Part of a small language model's weights: 8 heads of 64 (4 for keys and values), 505M tokens.
Each number is 500 + 50 x the weight over its row's rms, rounded and kept within 0 to 999. Layers, rows and columns count from 0. Numbers have three digits each. The size before them is the row's rms in percent of the matrix's.

# layer 9 attention query, 512x256, rms 0.176, rows 161-191,225-255, columns 128-255
123:495477538551521601532395549516542459527629470574518560454543437464543544539420519538494537523547365549545543470463491584563527583458493442449495494549552424358449465463477451460570537467571596543546528597535501435574484453544468468460510468539432507533469548500520484567440477479478484566483459497479536572562422453563536425592412492594502534521564503425499468508488589597445544482510
121:473597483453529579554515512556462544516529421519558521472481455410514550472463498512514514436470453535437498465580535459470503501483486529491552504511536504498467480522461487450426605493533516564515519445489522599577508536365503480508453561439430516507565477479491446427422522546417479490556570521516486574481424486478374527636460430433520550549502476489486533426543470501586428506393
128:454403479623570506493433454583516500478532512508589557489450502511513512471545556559484509566486431514500471424531588515445482538475606458434483513435422497406560522469491562419506497478474415466463441552481524466410455552533448500592434484526446491555444464547534535418476526414537516472464475634527530475552497573525494501549493525464501508460550517478567544564542492491491489474411
127:446479504523596642600390536465480477414514454417492472467465476530494511498475530529544473490547536414483466480521489528506469556482499438553524509513406543509482485455591460539486527418559496514445531522556470414484439458495504486611532442495465501496587551511406568553448532597575525446472511529526538394517503488580474513522423459545526472455588594463492540472505579470470474388476
110:476563546463523471575467563513536417507559505522417512521449505482482525513527411501467523503542453492451435516450524535489453514443547585441441387454527553529513567524520499586570486498428432474449571459542533531462562473472533451461496510577581444474502530539483574539447486491454525482547471446468437468510517502535504544557541475484497469467551556460561531504431442498461475510575
121:601598464507535470516487404456576411440422368583523517558532483510398530508484488526407588386481554507462568489548513527486554487467460458499485465467489504559432545531507437498506467442486500483455470510587465522577471518451490594487487555516449436464561486571466500501503482509591547501535526560454498405485523407443552500429479447615580487557455451521427425508486554422456464507475
122:536448491546433485418472555498524442458493464586523521503599487427489477542453527509521577455470472482441444420438550507439414369571577518478500423552463498491518540518517333485583433410579443404512487519505489487483467468577462548563543481554542523474522536485530558506497499450494505562502437483474568486395477568475451486529504473551508630465513545485546484503433478520466550513469
123:507452460485489450520509520518474501475414439576586454515483452462407481544539499474583467469405357490491511489398448532557412432496387470511479468439467516620512522475469522516580477496505499466596455396550460506561439488452546532418498467491557530506529470445468433484544550445579397452539437495470479485443456515517512394589497396466562473543514459410507559416471492471581474471572
115:466545480574380543541551508557543511517553626550494486570483478486453572450448452450547379573542536556486555471506492432502512489493447504517453517463469509423418538555440503535569466543475533517434448531498541521439425451511557539487450406539511488544587428432520578552499544466550417528451561476523487451438427496471528498551545457564612526449539444563458478414562421452444495489489
126:414508515505537423492394509485521465505535488447513533453556526459541551492517604465408523581437449427450428489517511469455505567478584522574464521427597525501459485510536584577501486549460492441469530477513501429523532544531404563513562500537566446515488521514548642450512483581486527527492564441447456451506544515542552499466391522511465466400515475498467501429471529505488539416504
123:499475429510510497530480444517437511428522562597538596396501454525544401475497483564466501549419484558474517526494467513427449555527497495376519423521494522380574528563524530425510440519502424470461506528491522528502401444546564551503463529543501632523410440422466513574543507576563519441437443533388476435551574411510526483435444518475499547479441553503457434473565482562538520506510
112:520405455458465572497570531524487496380456506507481487466550358462416455409470577424509440534522585539485526517511510452546480494484539513394502512540511485501462539479493523578467583504529517467527547436512541432546550500459472590464477618570502464437464504566567523522573505516543448492475597379534631525461520429578597531530540462478550601516579487507584539496504550442562470458431
119:443487539496577485513544511468515581418496550515461481504484524441513462418556510497498491493488476526462518447552483505555555531532507500506516528485530501533466540520475525431459554534497513520441531489606507539430607483517452542500465540540370512463492523504457529489460556462514483523572507529591590555475450475475543533442477430423399552397477471601516537549451565484558441442488
125:490378498577550473499447446531486507540484506529558475518534523407490474516597517499553499510498497437568519399458500490523462522572496522463521467508538574480438480438551626559487578512423486460428582485554548517579484455528533516514457499592485487502492461435527553414498564503563515555528428434543442491604535492471544432403492536531515527446506510574525488516469516530522482510585
123:591463486411521513558449543581579403526563556468497493551422407500451396517413455427543467516556412436509481489528432595543497479527483499462505450440434518506489553461457491442543501475479544524528539463577512566592467459488421481487447517439595432424550476494453549405514575430559485585504431445417500506508531461486605441410420477480488589454473537521496455449440383513564442533506
121:477507533472458604488503524485441402504498431472554478480446524530564513593527439464582548460447482529535510456462481392536446542468645510442577430523568428538518500445530445449516498475517534502589433508404335525527530514514469517540439498528471510434523420490498574456498539509612430496494438413596415434483496418451460511557584444474480541488540513543506495545483495529488518488462
120:487489548519501378441446545498517548520501537502479496523462538402434436545560482492507545512446628509465457489519454474560487462490420570496523535484451500500417451514520536497506421513525476542543483496574512490489504465568476608522488531423522488553509464583557531446456448569502465444602438504445508371543484543411390543543552548503570572485473445512584517472469516404504500511393
124:470509471501502600487465543595604511523493537482510461602488642524482560496511524515496504463487470483522458504506481562488476471504516480436453564487566468470547496429542569475499536464499584453405529560531491600528469422542572487475551529544547559470529459453459508571461550472512410582529506539550441448584523427474519483515544525456409456411456513488472481454572458454535568482535
105:491546525551409525534541509404488588493515566482590556453483504516519563562440524534577460532529563475589486494513525474493498440431491437507578501547510398560511506474524526496492509595547479426478498455510475520444332356462485493568468437425491468516457424534468421490485491524418585518521460583472445467528435443531508512555482551481509463541513469499431474540494442440520427539460
116:513543452502478508465421538386523548458509501424475514644505407496390480513510546548534515575571440512488514528444493497521545577514389493486596479510608540551437454431500515515422532585487571480438454570502498457458401404553494517448481456460486467566596521572496563585472491439581432508516443537558491521429468479466491516458514531532557424545501486446548483369555387509513466413477
120:430437574555499546579494449555432518453433566501440546610583511509495510490583549441485478482525533377502495533505460503527494407419408568622454516423508484472507401557505434517470480551570497499425573557445605459521435525544502457527552563497498460493545474571407438571555478488470509377510511452478386519500426574594448481498462500567466532388515544509446467421524503461438515465541
125:521608378461547473481509461593534485460465495561549472519510428496542538555491495437598483517534573508439499493482420547435434447570495463406465421465564527503614460549499478530515554513537504566495529556474465368440504543382558421405557504462618504477489450574514468512563569537594544530505563518530480530413471434523468519513523475482486540499491606539431454504495518465503548461511
126:564443412470493494521459540505486537446510419478504462541518562468449617485443507466461513527503499499544478597545480491501477472541607424561443510511529597488515432507434517510504524475534576459537485545564459502477390445445501526515485475548449493548618460542655474455528523435529461437518446494472563509498564489500551421440526576497421474501518505505481416582478482390508528422502
116:459483493498430359499479415494492481468532570415486549368504508524506534509478401587492457513492569472542525502488529471489424568561509510546503488547474552516483504588572559495490423448552456501543533517493475449447406564550461488520407550535536480546509540405461558470578557585521520473476410537460519475575463431545486442555533530573464532553499506534567518519581514448567544493515
121:531494566495468435526437474447425490502546532480490471572492471466528435548466442551458544538508464484512582530460407364445515502484460451483565559505505456560464498496492465567525362523410596509529469495477530452429580535509533472376534488544550529540583442446563431548467545491590453522456526472538504436388513483477420448543531517464534552471500468509545532573562507496487535575433
122:518519566437473495527459482452609515656438522504406548509561552473513509523574506498495486512493482531547522470549515443514488466452539508489429406529536475502568487509488431520415463468574399440481491600545499500407543586558560486505478435482525455566516465529482424433401623462521506509495461478510563555471586443516642495536542495543503433474655403487463524587532576424481525488466
126:465389517542550421431461382511481553507575487523490578476533564554542456466478427468583468465538531496510525526433593564456558428553518451430493477553516484471585482594473502530569499508469567589525418437525638503520438496428488473515556594522436502449436473443420457430469531500474520504571546480482570522545527506432517457467457409550528517519469517513486524489520465378457474458457
126:644491491512537508475503475444489403535479563479526493529581528439544497513356546472566413556438587447544433436482481498528572441394509576497513500478450468513489525494483449552513484511483535449585437509420566478429466575446517492520496491472560515431403536538499532532551641456508455450556476472547499448495406420466479552466518544506503467515498450475474469468549540516516471467517
127:490419417507439510485557573496622485596549528457530460486468526519471517481565471453546493335500526456574485539558546522487539554524538439505499498628512481474443513408498469538523512499569488458529518543523555399470491453476417464437417525550465474434486558495451449560603512465451492428516486483543555464498525493561497531433573457544472458499505485430477528487507535538499617449553
122:410549516547523448558521461595449503455565486523545537502645487481418562463564473455543523552466492462462529484473508541470476575445520586501540538476429498575491435612550477465532450569599549434519520446539481492444314492524500519499547543455486563558588457449570509528521519513458582453443491504461478469617438517461490565585417442537505486448553539464515506524610516520421489481450
116:493535546541555492543395493493519494568534501502557405449477472530451543515522496492569542548565545486516573543499511457435455412477485511475417473565452482445508478510441500485393443521514475540359486476556519474487545471432457412407504482522527535470472491501537522514456496512451511413538485525555598411514483549472517434455542478577478439484491459513445500484515518391510542489481
085:444418580545492538580511498529461525529500459477580512593460478452582424506476480483406561539541452446493436519504499575441483519460462473514462457517508444485553430576519482557567485401537566495568495536456401515510519538439546429411513453557499503452511433579480505598479425526551538612514514442494591413561551532572501494487485507528475614492566456495529536435461519398545637445523
100:503567480474462491543455495552531619516532432488539486491431528503469526492479408586469434506497549466523481386449535529360438472470465584463539504564466472598455463575533520405486533418416473506374494508386480508617454462430499435547536505440442519567359504376546544465495480597383623453469584542470510626503468490380496492519482453485441454494496459495480505481527533472446455520494
091:518467469502395535505433429461519439453556511458403482418517578513484489422543491531459442494464491472466412434548630528437522493517543482464488533563487521418455535502451526496537558513569549500493501483494520445479521617481439558522445525501526451484457511492527491379448524505507475495492547543462465486576467438586482513509469496430467446516519473511522594532484547348479549492420
094:465489519558502470567485498469440479568574455531382535487535450452524444588499507463510444466501545502494583485496457533532529494525465534495520462480498610520421413520541494496553485390558449543448526545452447459453403527519491546501524593447390560446491501593536492434427516525547493430487448482512609499503466417528505456621517427540493434466572559517526510509576469401504490415507
092:497444519458451606589480502520493439435565493585415524453507562459556506538518498465562466470370465494528499501506501493455490449459522513554527520509480499473515552493492474564561508500655428495590543428471546418502486520478394491558453478432472518626435558457515458458566485528512538558475436488467456513494648547400411433491479374457625516508474519489506429477478511436449464554483
099:465526459454525496536410471486494410414471458568516564523510460485459508567456461568446420432527450554507534449533506466457443508471508523461549441538471457574518511409583492469555575464434397423524517541558444480559584568399511521533588449579532460465455405427485575415507529516560616501483456554448477430422472584541524530352437524532552490502513561453516502447447568474509543486478
090:518388509405540536492538607521515495548542399446492580511551538496526453419488440489575530457577515492451529489600544397497454554599490520572459473459520485479560426447517531553578485486517503527509458521528473426537517495424524396524441487429494459508553503484551509533468564478503503524526393499546618508491430507593533475546521494447545515467469515597537561511525499453549574532526
097:488488396490433422556530540522377443461479501516543479575583533474471428383486530576530408546571433533481471401546476503535527432478503537486494509492493511500537548416445478486461524513508542493562533588436538487500490516555467478513481457504466465504558490460524427500459516483577506409489525470440547407414482505503506519551467451582544517460487493388489594471528496538548576472466
096:486596436499494423488543448438462387552493486564464503461422544522499529509520490509525510440473538487556551440419497434445523486509475501449443481537482443561600493527496433554430405517561487493468459456426583503482499477479538583466587537526531516433538463460439485498562514466445548556500561466573430469522459564404423445491517516476474510452503465454575494474526417582492440544502
096:468553506522512437543446533520496495461450516548542495503498470515498466497475551515478466567503496617426502385520502514404417555608501545441514531486619382481411516575426507490422508454459497510515462488467511465512517485548495541460529544510503475476548483525445544441560398512482580524546460499553414390531360498450367509514503520449402580455491564549459447466475550457565485549423
095:477454454449548529543606455464510537506489509512470584532451447530530457562536381515486614476445474538558488520433403464444564519468514563519437491529470577471507636521438483525478473526447415472471457542541524534528506467503497504391407494474437475526451484463369469547488546513541469452513579563493483421491456503490501483390525466456514451513439548479530512438560508586534538485432
102:552511467498458567456430476564462521537566489508522589514535539426529571459501454534558589560453378496483525367535509500485473582584505546477519546577569434522558568511459475500529438490522506420509514527467496507523466548488554467514507560523494451466422562495557587560514488511561466411497475599561441511446501539550502470541536449512406521437533495524483577574514543496529546509430
093:413450467457566541498447513506601464508478457476537536521474484497544395508508534560531546479468514426528537535526471559571479550448449473519568508383562510575535527442478531429550535475477467527493437459484603535412494443490473567444443441478432482522499428541463509541539460424538549503535420459486615481425519521509432513474453533616514482572439515497560529518511559486512377504513
100:501399536616553483511500480468521500571554560507549457497438414427536494508573555423455500579470460435487480496595497449485502450588567517620497553506585551449470456514557507480516535506434463438421542500575565522484470376563491577550561489556451536563448509430504463456422418492516626498436549441425510536472486540515559481429468462529512488491462464464450586617484531560485517553620
089:487499506492461514450471528518422443461557526592480454553510538523503504559506456447526548476538469559528515514485424481564566403470546552565572513549519535514428535535516460560538592487556540597513462447538444478510426454485509479477489407579542469451533502576472396495493481507488492495483558461495436528461532549595495505444561580485443587486524442503477521466457489478471448476535
098:511503589569485639416578611520534421425380582518480468496454473532471530485522499513496447562509468525496463495461555430470657467474543518524507555533520484435548509415482458441539513547533464460442472554401639519451509509526524487487576411506477505391495434491477579570463500532502413511550553513545492400494520477537454522547581504569484540584477421521464461507472505528589509477502
098:481557510544490495478549570454564451488426451445499461496442459428477511545575554480499552432487521579475480444513547491413482440463411506453528591491498461418453559539513487475539515499566556490591538518513416467475512516553513468461418575549510452385469444577529532543472529556541458514588477486516509431595441440452403624589505500517408547528464470481463509502479557477470464522461
091:553481412487474548586558588580436443378597490413488471477378533523412571533474592537545466518443454543535477523486490527536560491460500581547567606452504446413430449469508506556481610572462570568503521551518460481526509540577501493496431468565567487520567513572532430556495517527557495460541522576507450569543467498492490466468524491473466431457538573567481528465525525562505487387497
099:524420555569461446471498508464404534503479535415474571440522470548512491557413476539495519612448461561512537430485479494401427476532489402545498515443515517479495509392556573585500529560532555433529541512571399474431445506562492507562446471533486591535528533493478525488587515411408503497352490461405508525494531417488511482506436530445480537455521472493423479530405508439539437516426
087:535504521503569516578453545508538527564496530472392553410556533531539489534457501438527486515418514490507533547541529498422551580503557508464477547414469491539514518511469444554545555495508573509444480508500443570555475473484517485522438449446515476485481480468525451523587475510525476398490473478553461496570653520513478474470527533436471540558506479585397488454467567478560469437510
101:516509494539451479493503518485563576505505545569529569580500518562540482423444544494415488536460505470521542493486542443502499510478432575523572525533451468509390544552524521522517541482611459537467532571452524423437418489519485533413475536519449425511487549457486541643571460448427511447423499539547542561442541508527484557560460526473460533579496444512513493490463431431430434492531
088:465539422463500472418536492522558501460518483464540407483477477469413490577505411483534413484476459534385532513426507490539525445506496545515448466425559495366470499561589456523497472448591525451476459528403601460565454510560477523469562544534534450454566509400451479561497453519530475542444610583543400430508596575521418489523499453539521471513443486505490497558477525464476384427482
088:577520549431446522504484523493478548542433570439553453433523529494530535422598527500530498527537529459454473492520483588510435548670486429534500511468544549472439485555417584529508526431459488449514596547451462516484407518543520407444508549489467532537580489464614505575553558473457529535526449520534529534456480455544459520539515583591491442447431479455483526551496551502560584493453
092:502429538499402577392466572481497544524510565471502549434521449655536490372516447523568460529601498628555438480506446535533518478530569473486501491579495557591409542503531516544421501468495542586549529408474491464477481426475477409481537520567574495462460446421487548501421439530504535518505437610517455537583387451587486413451483541516531460466404500567548499480586497444579504523549
105:491463520477478522556480437548547431468566465527599477422539489482483537507533406521529545497498470509464458490425501445446403518599456483510469443524546606518576564561461568534621593474456548506546469505452508488381497599505420587523481494565479481564454529459419497530387477464477463542411536510505516478413464542536374528550497498449519528488489519529483494533498514481560442602494
095:454468457512520555484455453432556485544463511379535451517594434531517399514512491545467442500532603540392498432450506520409451457522539566451487559552501537548475474522522505445480383422514459514527574507575455453456508571483605458479448419426541526447445502431371534497521481442522551461512435510546550444486496579532525573521567543409466534557586480548438513570562620588582462510522
096:534446494547485469439453456508437454486516532607529547479489499540478425500405422518576484518563536514504440449413570571551512428501486408562450499431545566454483467478458486443489543512535460508527500478473549536470486552476495603484566528414421423512446513584522437305488476506473462449523493531547530460542543492460537417515530477443464563543504504494497487524474458521524460437501
091:461425425510465482532533465520454491569458441542533483550510436516434463475413528474580485560490472549527507472483505535486510524566525559547430455455542460509412458559483425580551413487523473581584456487385403471459515516484502502518493567486554505491501389583506545549483566504598498450557524503431474481608484415564445509518591461504478432560448400463392469488540514532553493484533
092:491557487452428567625584544510508538546515503510517480544449551495505509497638467523533543496514473562481561584450482575461442488532433562385496496565466391511459464486492493504437509479559524471491506438581441498497371499553502487462465473495446547458598519493507464545506520529530546570558463489640546462499504538570417436538480451517447540424501497481506539546516535437508551577561
098:466509503552546527583444522543495488468540448514508516514553444584429416486484474485489544496560565463444497525636502542422488606459457620515550464445484516497533434559487525550505466483453515490474443476558531474553537539416535502476536535454558533483608539516484530474514511488388473513452545433387477470569457504508471486441430543582529511465589551506600506563498524636399435567516
089:454485578575551476566530494529551499555509572463444429512545528462537522426545539523567512522578514530584531505525451459501470415403522605472545479560527513566589540537461434474502413479449439468528559466502584452496591504547527405394573406543510541464537466580544474480582523464579542472476527462555513539605548441493422463490505451495433513457528436463516445393576464490585470559555
# layer 9 attention key, 256x256, rms 0.167, rows 97-127, columns 128-255
117:420512484495493526523470562526555511507501532672503555431506482463465505412519489489482497581526359454417477479479457475543528564469424514480561485506541501438475494541594424475563490446409560499576526512552519380527501520506438430502538454433470577552466571462551510473461530559514500464468518547521568498610503472586442468623564552501495534590516527558473576533499516493585499529467
114:531550534478511453549516498457511594543532578530514505420511484440552500432512410476478497442406566572489629481527418452431484520494537586549605428554575570520480493561515496559539479486472474584528433452554532519535509515472434595486480508383513450446482507471450406482476456550429550581568575562526402489494529449439543499603441449462531552512510489487519522380550459489531415528419
121:446473535675535482497525505530504491451555522492505532537561483446455483433511530533477465474517444483474457336519536471496474567495585554454534504556429533438525494466429525458471514535572560477569555530547531538468472446484555544529573555507477470520465499532467520439431509505545474495479425512556451490573463567472606530456486500552394524471511458508572575485595592573442442508423
118:467447411469619527490454545486503431486528488509463469535442442442522480498520479577479503402533519476451486444538460502497481574555484534523537434453392493506400478513451466534516418466588454402457511517511502451480558509520518587488485409520471547451500575515387624530473542584575508581484478557447566356457572553568547476426517508550509458489579530540523488458533533474460508446461
113:502451557478531570479358557498517470486436536507522508493382442424458525417506490493422549504447492524427515541522469556483505557480621583465510423423541514483516553434605524466511549543593604512440557551459461457434522519437450520420489505485534450482582478584456592569467480537558436480439391488466413462553529542473427544541478524488463514483491547579499528486490565432533556543532
113:563546438512460441473522492532482489411452490505522488462474581468479485491529532473382484579495488464584485516449581508457456515498548542523540471475419454465482503469492483547470434497429454390509521520559515454475454516570396473584558615422482451531472420457489456617470521521554454500512516498484466385471456488526540532430440556489533472569480599552515535503497437390434589579476
115:478529445472439475524545524525505482395498443566534451489566506540461522502448584467522365447488440487519491446497551459476454465514479654442445520468518533508525519505497451449533529468498466472480505559451528541429517480486475512437525483563567507496467583544313595570529559519530474465503564501506431560412470575561535461532433462509517560452430499488570447449474461482452473554441
119:433536402519521462538497490453444534447349367588601487506470504377476475556609528490520450556546463520445499511449468548515527447515429519471470471487480564552451439499550545468411478515492514417578497478465430505526531514553504510422519445492532484573466461419411444539523404470614525502552411498525510464463521475571609528449489488451526446471349534529554545566532499496660546526506
115:577464505523429526526532518544476413502494497532561453580475573528452524532508495482563453478471472514513547368431433475451620484512509422466466508432530436399467534529549452595468468563529581522468503455524476481523494490523542518516469532624518487524473411474634571565399422547501513509474560444547521505462475442477565547513542509511558524561531538509524462460538561532479547553525
120:574530564504526470500479440466458470557623522456451501513455550517518416495517637442457463532450632519495428459507500519460525575479463512511510558423608549449507438496585592581448569578458515557595570478541479440500560570550421488473528457519562498492481435463525604553550543525527501503395500503414464505591530393429482516495437553478423487452494495593508545485474563592465452458565
115:396393464422575527676506435524451487397483438576481652474513516606517463431499474566503577466502464546475544519558559473460496580488449557464526547437455533453464538575517551480419432552548463547437517491511543481578478473488527504452475463583446556476455440544539496549491515474511508406506532451425547504586555492491479459460461469422546589549436509581471500599558520546468516538514
118:498500477463562508491496489528592497372511562561533462518445460395470463462460572441484502505502471598512473541432507419496487502424397591509531428414477529367480564496478568461513557490504515486510515465591452438507502523405490501442535482543442445453412470507554465500567491504532485473567448480612574516506509410487457539487480535500522531449586546481556474484531479362566489423595
116:587506504457531519467531498510485594480575578457529481416509455483475450392538468453504519532417489518465503488514489450562459387503484472453538487377482467510484520505522564485563378451513495453530486506558375479474484579486486505467454449445453600461552455595417554517500578453504515505579530511522532511566502553508473493457483453504432533516410490562456627567447527518425459516465
121:516432423499490455482474455514541532522533535471559452390520500436455503530538584527498428457471471437528568435535550569529540572509404451456439442461523548484495456425553540524549554409366533512413510449556528462564466467472460464529404544524521524517454476486520489379518475570466500526601442461505523457542516534457509435513535488486516512507496493661518578487485529456552498622523
115:582491519480427493574486522581577360503453443483570526534553387420467394492480424418455559537523444377549431465534395571503572544488513492457517392455513553403454516480538545548526495562488512476617529394576497548501477568528535507420529569431553492512615543485507486508551496465483531605469492508453552474443486560522579444391447438482492596508465477515546521506447463514572488513524
121:392468500520559509464529573436454415563526435460520553521519534459545485575531451390556481493483551452550479480419491442558470467378544488438620608577505515499493577411521483514453392451457547489519440545387478482503494481494537512543441529503465471522540452537445593468527479446593420494506437403559427546469642437562512470542515493471474486440520502539523522503515477495499564442537
116:477534511490516418490491561588443491526410534493540518562426574437524478530472470502595409547487516481529544477482448493462497470454443524544596575513471468572505514635477484517498454610484519552458509536616521497520600526469484477423470506452620575470598513542509520467514482506426514541391474509471492515568417513523479535547460526537539568515480476502575503517463568443633500482481
117:481503374459544570523496552605501550480585522544567444440503573544516579511449521484473450466458479430537365482544499527438544480473532468486526499517547589565593465473521543518466563470495542428443483511429479552536493515535471575516432499637564543437534456448495560594558569460505403469515513563438443445548449496525477547523535470500525435515451522495473452494518500521520567516541
104:561567493573453563538555456545504545563448556528559586510487496513470551558430435532568619550481498614542551402403523502492482462466532511464473577513411479500508493559508443551520563545498512512545510510447493458442403522513504503383485448560496514462488525452536414481462588458573586493454468555516573479459502532482428464483512522463421616518540505482436513542487531470511426488446
117:479519479502489512550490464459470551445519532331496580537489497537439524554564570449600443525455463468535507500578460553467444525441473480539536494502561507456562479393465552545484513503387495463413501522481609443471473428604575493519480478571485487515385512492498622503548486485607450447550567547465509509535388459545514433416519511454505459570462475516502507508514494542421481623453
114:473423530620527507539381506538459534477581475479491543542587462524471429478524481564536517481409521434479546488416470507514495561497484608589395499491559526543437529442498486554622543577474498527507584580501495395473514555457489541514528588516553420518528578479458470543571484550582534433466516452559489502479549557550426484463451550575483461462595537398494470414491524556518537456606
122:477532442532462488450505418512514473535519519513543446540467502552557448446510550520489558497498532456448491595469436569536501515601536529492451475455489391512503461489550450482469492337571476563526433570503445430501500476524552445465541506495644459425453468444498525596537528490528509570494443523563421452363542486486539533602480514456459560416575485449462535536472501558533503529551
118:577389351459495432499502483426506478588505504522554422577569500538453544529466581458487517542540490461532560523505519489455479478547491464509390543537563578562497479445463371556467378422590563504485559512524514452484520391469539559397635459505536510540520480568581535495495530496494455465464512458485565605496486519484484457521487526472469536481447538518515458554504475524483503440477
114:469466452527465435530584425555520479532557540426515571493496480611514546482544459521476498483479579382451517459636620499555487447478546493553492585465475495576439443631560521486426494491523595417461502488439517449415509566591437513535432546466518464566505541476513592532485531519539464481505451475485593495632563492486474471506593434494490434513511502585480503583559473445517573518542
122:496407441441413518463599513483460525531548526436423537568393531433578501481594524561514482465427487527508535483534536514426478648576436488415541526500484377573511498476444471568518427546417624472507529484537515643500533523527548528437571481524368512502587530420490433571436502452413435505377480499498484561442436545474417432455534530492505536481529428463530561511528461484587567503487
117:440461475527429418410454484483526464477530528464381479531462499564493490533616489533514431537508508488478510425489528468522474475504521538454509544425488524521566391490514505543493451492500430524445503541481501507445484577483474490459490454500535489506445544387514482444392552539581541464423520510507556474567584465531584541470619499520507499441584432473457559575483549481440448481449
123:422448448579521430464490542318495522503506567507500545513509609466467447497454464422593515539609536500449527533484623594523563526555472453445461507468535471436512497520500557468523442505574566473521430463451567480438481449508462560502495609543475374528506565548404423442518534505431554480490583495528579559465562517567477514445471514522538443541490543518479536500509481501386522530532
118:622429464512480529477500463502410428485511490476484528556588498560546490467494434474584473573565568599484487575417522404516523580428514473466500522511481486560465522521422553534473459567478576465460539597491533500467421520431488508468472518455481479440508596448467591549527553431484635569576403473506443453505444429503490475514528531500518511502471459607493543458581498601550436537459
121:473407456513477510522521599507546490527494525447510460471525497612484455490525491471468452452570523508586518610555541501515581519425554486400549479566551543465456555455511412460471487520589527454478470509553527423485515421463410508550490458514514417468469528510471455503497560547442539449483536496580597510506410390524464535473458457539422513493454465425521476569439543476419502505520
121:376415495547570475615448527566474606524512491512525566526540526557486496543497487446508470544492436468486533464428456514563392529468529547560531527409475590553455519559485458547520453527494530499537506592543519599516420514521494463576477523477566395543525415478481583418489470546438558512464527560471449486526455520512486543599452509452492515471522552491407551535547509547469476533431
114:512446485551513517510450443492515507574412493556529392547426541465458422422565560479543523412583507403517450416500531516399473486488519553526407505486408467398567434504512463520409438486411467411455648496557612509456544503498532407453522510560402462450508414445580506479453540508448494485478524479489527442550467535561561499565539503548507487402483437477447432503530554424560521428382
# layer 9 attention value, 256x256, rms 0.179, rows 64-69, columns 128-255
100:476517537446502589486458611461624436544525550485395512502571445552539582457601550537466463590546455505612504477501578511485475460568539441439544551517520535584539345467465507476482555558567451522533429439488579571520448496510495392564523497479479504484489465485537465428562540390493488502555486466486515520480468405528472540559553527592470546517478503479491597496469434507498546645498
099:467571486562453480466507423507533451594506554544563515509495604465409469555590616380520466462527507350439553491602510548494517460493505437549423464462449462517473543512429422406455520523534487435545525527550505406500554501534452519467508492449502596584518492580515520509425466488512537493560461503391446501614490445503521443561468550498532475506415543501497426583473466394566497488469
102:525498432464515595402543466529445527466491497592515498586429542434469514431485445564505521442565513506411558550524448565508500468507442532484481484616480425474444492540593528504474527405480411535546493445533515504504438459467465543495475588462428483489401546466528530518445460546481468577494535462478503516466533456410567514586496482485423499452428395438528550567616564508499428519464
104:479584446476533583363527556466501538386451467477459501473547489543530494552487554590498453501434492502460559439606500510392479498440535434492466536509463435461485485487635457500496501456456490509477616520442463481539510564554535547438526495577460518426540536479563510571416628523492495568519526497605485495565452511508495501537458461461477471516490628541503577483508511502476503468497
105:543474524506429515416527497545482548556577492618521447471518476417395578427562648462487549470499432504542536470478551461476542540502521465443596457614449594421518389562564464506602536549493420558540519508577539393596406525530469485504570464535530542537542531551478446580492466490555566546434448480559437475478466598480538571553486576521517497624478417479446441497429419551506542512508
102:490464448550613530507414579542488467539489556569472583477562419570473472575422443562501534462467534404502457524553470456475501502582449430546440441533497474476433426559491528509463502537418535532528477430488422541462463452510446528551508487473440564534529572551503500545488568547480442495551444492523579536405585486497505495508361534515482528450559468457568474603605540456461488539505
# layer 9 attention output (transposed), 512x256, rms 0.178, rows 128-132,192-196, columns 128-255
093:569490531557491486468484358552456473359487477444533507441487515529410445467516463561523440541412473507540547473466510449503522574556524578553511458528522532492473596584508492558476470541501454447457491486467379469570486503486476588478465457530587436525577574494408501544472469587560557468545576545495486496595621578484502479439461515488488494471483488451487504432566440516477385434515
092:521591452465537525510429519490481535477445527497450410478575513431574423523447515548524558478546538578536469525527499441480541508463447567447617521469482521537468488488446480460541442589456503530442504613515473561397418552517525459505553439467422527511621495506527480461548471476479571565491482575481514471489471476384465573560512402487501524492512529557448522498529405551587460580442
096:523482549519529489594491470515494569601555402531501477458548390455557491476516504495425535509538541522529422445448489568464460461590549505507558583487444533535599438493614382509480501462437537473530539524517493472485468544460546422537492567548494593508478478511460508500516610497472548550459548436391481518468562507593436529547541480504464475486486581475499522497512588479514439477541
104:456405494544479513531406462512448491566582454451578503512534489486366585554466456502561506525549616515482510612523481465546520525642520554462525460529591504417441362664548520596508487580500523567522422418530557447510504503479459522536524506492510500463444519582435557459494508496382530469463531539453586509517509553474560542466474591463461460494504477514501529454568482470502467478484
096:425607468465513605535585529480465364537474452464450552561483490483511518474447441425529476534499554516439410451477488462523476508447481508573502516457494562583544595479460548482505576476501610506523455457374377562346612523475617556497488522464520493510530469521572589513508547447524468488527530520443525525503602456495414503523562514536494507544474511534496511497511491450471510512540
104:493475453522474480496623539593576443622549523530443484545468530506493611502480494423511537494620548481427497513440521515486435397462557495500391513464530505443540444463495492432486501403420446518522518515517545446478540568464490513459551573487533508476391521548526570439458617442462437533512513393546482582589409418574568556549575486515457458441506461459470437535413527354543591504551
099:503541437529373487477449508538497503417457521505474565491464371502536519445522477463462474487455483459538483489526442525499547568504579490578352521432519476487507536485495578506502621414559526519501514419550554466549589442563489423469425540502535428469462513409496471471545467466508493481496482517553539502443516541590452492415510635637464502509508447449484560549451440489470581471524
108:420558548461474490506532500511604529479484562448462516490470498492495547410411517617502437461497534420527507451509451463440502618414491452441511431479464470435484498519440528481470484590533471482479474453463506632511563467495509499415541438542453414403606484451578474530510427435548551577488524505572505542413372535485565464518466550483448581490444460485544508477459482441455572466513
098:532525507536577553495580537451528451456489448520480470514443456520555451407576530449420492482447443514560502467480444420574477392370500511523449508483426463500534627373384442494475513506520428472451507563446450456466516524587464416590468478548434499482529533512566397423558567543559512450543446550525434440475559468513443437440459443533404492460515507498457508543491590567470495487518
108:499449555536408403491411512535441610469534554471474494437468470562529490476503537542463518382545484489551616522499423549582538535539519509450471377522521512487466506514515444495521572466470473510460562560499601424516454532446482415567534539469419517549539493498579417483440469615492540397438486501490512499515445501476485511477475455409422432496528547531585489443438459597437478526440